Each number is 128 + 32 x the weight over its row's rms, rounded and kept within 0 to 255. Layers, rows and columns count from 0. Numbers have three digits each. The size before them is the row's rms in percent of the matrix's.

# q: layer 5 attention query, 256x192, rms 0.144, rows 205-255, columns 144-191
# k: layer 5 attention key, 256x192, rms 0.144, rows 205-255, columns 144-191
# v: layer 5 attention value, 256x192, rms 0.148, rows 192-200, columns 144-191
# o: layer 5 attention output (transposed), 256x192, rms 0.132, rows 192-200, columns 144-191
q205 096:138167103101089117130148099128106124152162123111075101157121158150110095114070149131151159106105181177113114081179143134092089122105152153186111
k205 093:135127098144125108143143115153104134113148107076172132153086125128078126186119083132116081179132211173074113096150103126113103112087089206204100
q206 098:109108078116139131138147205066165113142140136109067092213153102164119111198145092141093135129105135112098058097138110136116095139127125133156069
k206 100:117075126051104134081144092145137117149046119161122090156160070130110158111102124137137109143136110134127093164138195129170148084118055125090121
q207 096:136107130197088115098085159133104138127065026045151169142117206142122147141106156193171158182047082116110192138124105079093138144115144097104148
k207 093:130136094107177149144117113151085060114093143076126136195115111157117141137148064192117181112126092120135103113105120118139193098108151069151122
q208 102:145139113147091095161158104083131124123115125132166189045101140145139165095085116073149112097176101149092109175141136167150129216088108165142132
k208 097:123080182084110137131120103116072145075152174124106201116095045074094183156094184182116118148122085108173114133124128122059098099116140154131071
q209 107:109175084123148120144145150140095154122134127159100121151161131064150096134177129143200109123140088145111156116159086202076105098132158071125167
k209 101:093101124174110121140160145119142092167165115154120161179097166111121106116158107112243162151095136080087161128107155106136173080066129132155193
q210 094:143203104116165103140136145146128156111104153140074141170123112150114175110119186137110086136099101140117144156110161165067147133162123095137137
k210 097:114176077067123086112068078128178142139150134149113071126161050097133088167084102125144109099109121126088129125112148111101163094140134111143064
q211 100:134152104081176137096128161165150145064160070153067111118147129194160090165116142088163147153096118134106124147081094151182108128156179114114153
k211 100:184068083169067153178142152169150092111117152162162079192113168130157065118187076123152181143152097102126059145138141085123129206102136110172144
q212 100:169129104096089126162117186159099119138172108073085144129078092154116148155140110119074174110089137120091099087125134136106118128121154146095100
k212 100:136123129144123161130132133129117117112108109136124119107060127177126132156117127104155141131112119145161090119173166183164086119140122124143123
q213 097:112136138118164126132119105137128157095145128102122134114119180109128137185099124124195093138113111087129157098174080125118127147136199143093183
k213 100:145129159104138114127120134104152134104122073166171077155174180114138097101142104105143139142107135140170131115126066150100200147127101071127145
q214 093:118101163135105139128146140127156097076119098123092136130178127092089106143157113112125188137062120056130149082127125119132166114119143151074157
k214 097:177147125097098146100186185115155067115120125124154081107187138125143165111116070134165141127111174155156164148103128183128113140085141105088144
q215 093:189119116085088120078114119181161182123120100216161102076131114118115192167143160149149134139128177168203143194097099122141135134099163096110118
k215 098:156129129095125101188099192075096117124097170151149196102124128132130165130169128088076115085201155163077165104074144106113117127089162098112148
q216 100:097138125084116136141149167093146136139174190133122140122104153129126117153123135126126107148131111169112167155069147130119128090107141156168127
k216 101:127104090182189141121117195164132147123126172132122128099153092143170142103097150219108111120161128175143145137134131098096171128124114107132112
q217 090:135104135157083118202202066138100147088114184172135160121125102196114105134128128123166063127122132146149079134148176191142191109178159156126166
k217 094:097074150138131140066121193132131091154165105122150194098107111128102136196096101139134158216119124136121142108100192126173137101129104134091185
q218 096:062155137134082173155165104128088067182126115146137147124155119144121135144124138093089101168129138137121206112117172101159175072115172148143118
k218 098:106149151099068134179131136092080160149094114140120139131165088098168120141099156089068155133103118133151163155160093128098132138175147097135130
q219 095:141096130153099119139062152147141152093147101107098083102068127146077134165135140135153143127093128125092110103126125130130104151087126144147177
k219 096:128114129130168076100102056172097121112080141161114128127140095144149144099166096184082143140160121146082149159081125085110166162094113189179139
q220 098:143118170129118148145144119106129111163062170123162141120135143132110119153116099151105090100093085153141149123179092121138190099175094084107089
k220 101:094130141115115154152111114103227104121091189069145141094125105105143190126163132170109141071094135136094203141208096162138121112161151084175051
q221 096:138141087123161128131130149137095145121093109109116147166140090155103139122099133153117151142098110169100073098123092146102105113107155096146176
k221 100:125174156060111100165130162173136129099192141183154143083143167122101106141091174153141125129115129151128145123107152161147122155086167121156138
q222 089:135129108139150090084121116193128139143135146137194110142127160121104069226132069119087135134134141123115114153176109124140124166094124202111095
k222 091:131111168115130188154131102108114143130079143138146108185199159156140203133156039120162180121130137122128139190124140119103189120129171122091198
q223 101:101164149120149158075151148147159126117100090086126108138131151165099065134102119110155121102128170138171202135103153103119124199097174118038171
k223 100:132107118190121175111101106139109081114139066141129132170152146145127135127119096152111143128125171132112123081131067125113128116127066041148159
q224 095:144130175096143169140158125119164143173104106123108158167088067086183107137108131109138129090091174190126159187131120102134186152121114122170115
k224 096:157190091125078113228165132122183102117123118112112172131130156109138185103158101155088162079134056218159154115128171115097159157104139096147093
q225 098:150150097100119113179167062137126107106140173123094119175132171148081120144128123103191108142138113121096120136148090092147132112111133114145101
k225 101:081116143127153108160119028089112141147119108107097147147108116094129132121185151110102087160103121085147132146097100110106088147104113120139139
q226 090:097143090083038118121115124092177091109081122155141181139142079159200117147109171094155105092148128126129191143129134137166158132112096088112083
k226 090:125153146166060116128133122107082117114129164072152166101096099191131094133160135185146084145179118169154107157116149164098178075107088096154108
q227 093:175075151087091152141196112128150080124131145113091198155115173130130104068094105093098171099116081152137119188083161180139178148119111103135087
k227 092:112090114151087150165168138102144145165129124115129163098086086150146174098127159155082164115073087116142126143128139107093119150141149138141114
q228 109:150104127054129104175113184107180147106141147157104112139139153140178135146145100201144151118150137139146208098091124162087134146155097150098172
k228 112:157069106138129115146130113179144130045148138122188109115177120177146148143143145128159179141166148135099070122123093130091086136168137077112120
q229 101:134147158181101112128206120114116095075157124130151114154066184150139154089100177130148151114131108078148121121073100085106106141141137081176122
k229 100:132123076103128153113154074103124082164146142147146127164150114110154130137103192121226124165091149115055133150137105092123133124103112154160158
q230 092:079139133131169114159161138145164118127121113126089117160045124164146146181084043128140122136131062107136117148117165057146125142065158107113112
k230 104:134184105126079124125144136169137164112146117133180207126117128208129040110094148129140138161110088071137187165118156110177100138107140107134118
q231 093:128088109130075151185143163105120155142154125137079171111059107123073078118143153082098186102155159146107081072196048078144162134145115176103113
k231 098:132131068128116118114195202143134153107132116113060135110146103165162144119144146111055115128082175112115117152104187129089130145159061152145100
q232 096:126140074075138116109166127092088115117098180101068141098133063165136087179201174153108146132077095111125116110128158166118138145154137154143162
k232 093:160122124120097095144159176114160164147138095108116059120202107188089126166157136098103171144120097151167119109102178166147199125104073090131134
q233 095:112149104125133152084083146112192116093117144154130083155190117121112124136154142149158078101147117066163116113115104165152171158105114136099118
k233 096:114090128129133172181075144131144168155167168105133106110111153097067109102129104149086101141116154121162100133123054146099108164102207128179087
q234 092:086101184156105105151162160155087202136106126062162112139205086087107086148102119114154156097077140116121032125122120125128142153101155098093131
k234 092:144065128063110157159100139120141184158086154088148059142131125088152175102067144120100152078162136187139153159099144115142175089108161191092138
q235 095:121123180092192124138097124161125086164174132123117161133103119251163174151158135163148159077108083118125087135096120125152080158112160170159134
k235 098:154150140129085123135206166132100168112195097167169154112116139120153178158087113138150123101194104126127148138134108108138180152118145027144162
q236 091:138114124117093142105129162188134055152129133108093103144084212104152140040206148178054114100145151161122132122132114188127111147147141122073160
k236 087:138072084115071155148070166101125113129141143126117134069095164082181087134194178142099141173151136095083126156185073129160190154151114182123143
q237 093:148095188102115167139155059102092112116121160145154178082145150086037084154167143128126082088135114136058193161105116196125170098152135167178103
k237 099:119137175137118116096210107111173133089114088113113202066146118129087154151141128145092133095130121164135133172119100096094135138118159131151156
q238 095:125114133111194085098143116151162105112122089135099115114156135104153142149140144093168144122085116127111078142128147165139131146148129097174116
k238 093:113175125116151152079110077068133073072136146119118127143165147155110112133162146059126189148130082130163139149158123121081126184162079143174137
q239 110:129079132145086182176105117127087166102102161085134154124085171134121159064084146115138143099195115134122128155115156095121104179148131140176140
k239 099:151126109155132124084109140118136080126180181062077137140120138132139116174167133134097113104077105135095136139107175111145091103092140088129114
q240 091:126148111105158153161124133146081117104186136153161104134063154158217187111095112097119128142151146124090105144108179130109038132082089145115074
k240 096:158115217096096082185116118154098110128077108131117193184082135146113097102109086097129145155157101150160138123135143125132091134167093134136092
q241 089:111137102097073148097110098179130109126128088169173144133121098097139125118114120176128136086078145092147121168136137143175133206126124117113143
k241 092:131146098187094117141162147126135056074141089143063142084146108118082118087088154121174190132149130209110157118050093142114154137147096081166082
q242 096:169141148132118125122117075120130088126167133172137152108101102120150117123154146059150088118144121170131134114182161143086137120151129170146135
k242 091:174134133104155093101110099078133163110096096092115150107152108136133105119097108182207089190205113185094114100162107129080072058126148099135137
q243 092:146122099086151162077133170120085129147168153150089099113166170107132144108173149101142148156091152075134163107191147087127157200099100145147123
k243 095:120164125172184127175158125118086154086138152151086053049161135135100211112129109102148145171191122113070182143128148149170152201151119127134194
q244 101:171135133117141159093146200115101127148128119184069126230118193071156105164108130086132159103087122116136127119104105101156119074075135164122122
k244 101:031147089159145133122160141119170152142137112115127079109127146123051119126149110151130096167100126140099139102123107070099148148079125127150132
q245 097:142179170122053108144146102165099139145190168107125094085134129135115174072123168121121089150124100129129095154130173157191130000098090156152120
k245 098:098165101128088168111118149184096100079126102155071201098135060150125104109147182114168141129166116128108131177128072127156126100070135178141179
q246 088:138130093107139104159128186099129118138169135106135133093080131220127059094153100129108145148114168147141150131145122175130162120091206106111141
k246 095:127101132136114181113149150068129130160153121095182107068137108086183101111144137154149130124165084172143086078074180099090126107035178105116160
q247 101:108133090140169182127146115074134154045100078113161111163151119050123093205128112128115145114018173160136155084190155106129166105110092120053140
k247 097:125130089071113139113203103161178128053027173137186111083088176128119147087120117123138115121132127153103147111105084110178223128128151132144100
q248 097:113146109171118172151093122101115123139109107148191096134144149129146134118143199181105152133154081125115127075113108119154110151089125134109134
k248 098:115127133096133139175074139152041171152102161064143121113148149099135169127088115128149158194098130138097097134162112129153154150124111148120189
q249 097:130058139138169158100134136115107176143091169120110101065124110082145201106153094110095113159114201069170170067131182112170109135166138118056122
k249 093:143121176157072130116192155145163160146128134093171157114122124147100108130106096097155111124105144150160129087105111110103160204115159150112129
q250 094:063106198138151098086124130164107141167196126170124138174136091105093125082150147113167179185118184176099134100131133121107168144143100131104156
k250 101:072112122081110109065119129140144119155138096136090157114122090105092119144119165127144133188112064146142117140088140091135111127198167122054128
q251 095:150131120206134101124091111102118151100080085121134131058162090165116142153119081121100137159071115168119168099175116107119118127124144126147083
k251 095:101081144110164139129159100101099126125135139084127170100086106095171083169138105117098167112179123145155170080148171175120160115094112147050086
q252 094:106113128130175129118133155152123156175137058126106084134180203164120070161120164086244101153119133148095130142145080195172111043140120126083103
k252 093:132129090121117100114168123096197099172094133124118153117144141138077098123100132179179165159103127119150105133150104093119146105129139103121160
q253 102:086100090109139155140134121099102174092154068122078131129100159047114120167140204131148145068056131154123153134123108074180111090156123097140095
k253 103:113139175139130119095150106125145104100128138189088103173087124136083141153120136145117135109082150203114137146197126136132057159113106094182111
q254 097:094125141157124107138094139149139205101142054142142122130154086067075087158150122142159158136150170119123095147174089123149160122129101078111120
k254 101:151182119134178131170156177151128059141146122162104090153098158117099140134135140144117171090161146154134103088107143088113161154147140133162138
q255 094:096193074183093145110080162091085090135114182142168110145078156093063139176170124117168083085157124146124125096142191139145155062087109142168128
k255 103:104140165108123095132100115155108153140119146156114113134049123134113182107139081099102107156147144131171123209128148166163152090109127147094175
v192 103:126127181136163179091120137082095130159184132143130136116138175143169102088096111101178075140098108133163122100139188142081094094239123145111171
o192 104:115122117114089162189117115115142139210104118155169087107130215091148124173154150111150099070119130161136141124123158190138184169160134071062119
v193 112:172117148143116140178064166128161113109161081089130126168109162112112103130104121093059129161175147131158072108046152091118097146158155171132151
o193 113:143119123161117115202132121140139145090124180122128139121154132140182139142112119114138125102098138117095113158144129130101138110081099125067098
v194 103:112157133156176145047088165171092135093137098101179132169113188155189106133188089130145086138141120148124121098064118116122071190170193110158137
o194 106:167080178124119139129098190216137124138110124115129089084135234200117124145119105111115165171111079104118087114060098100114160114083145111150096
v195 110:157188170079129138148110132152218091146111196122098153118128141110118109097113134169141106087109123117155116148141148084131092161166136155175140
o195 111:176068076136121175139136143108076138162122074124135085202100190107142084138107108145154144118108164165127151156105103142155146140077184132096141
v196 098:132141018094195161106095165097127122154140138115078135085116099098089158114125118157108130053127109057064126145155100112150123146077116187080110
o196 098:122169197112112146183113116118086077100082172130144089132114093114165123172121127171186113161150107079133149145151087141159128132159123127187116
v197 121:087159154208102097083138164123096053053163153107184202134140129111170131139140140150090109123100113102160092117061106080159148187115098095091117
o197 113:132111199100097160110130103139102135185061162115114140138146155232118130156128133118085184064138088132160137152171141101130099179182157126132146
v198 101:103122120123135091092136153103108147134120092161118166138113086073115085110161180086141111124150102098087149181136059105139118161136156122090105
o198 105:148137074129144135173177153140092116095101139085137164192155073214128175118159180124092108076094140136170153132166162085102106085161147125103110
v199 100:148140166089121135117114129157185129154131143111153106149118175122167125116168131150104182142103173118143134106126198108040103094100131156132082
o199 097:079092123157113122046154165153129099099120094096083134158129172232137127138126115100198157086156111129100122101087136082086156133146118108190127
v200 106:130103153138160184084083106139091174086171177177105145117094125103081103140196123123157205146145173126076133093109172145181136111136168128133072
o200 106:177138089111091097068093180166126143117102155136189101110126164127110159095137132118164111076097082093126127101145127166117079123059058144171115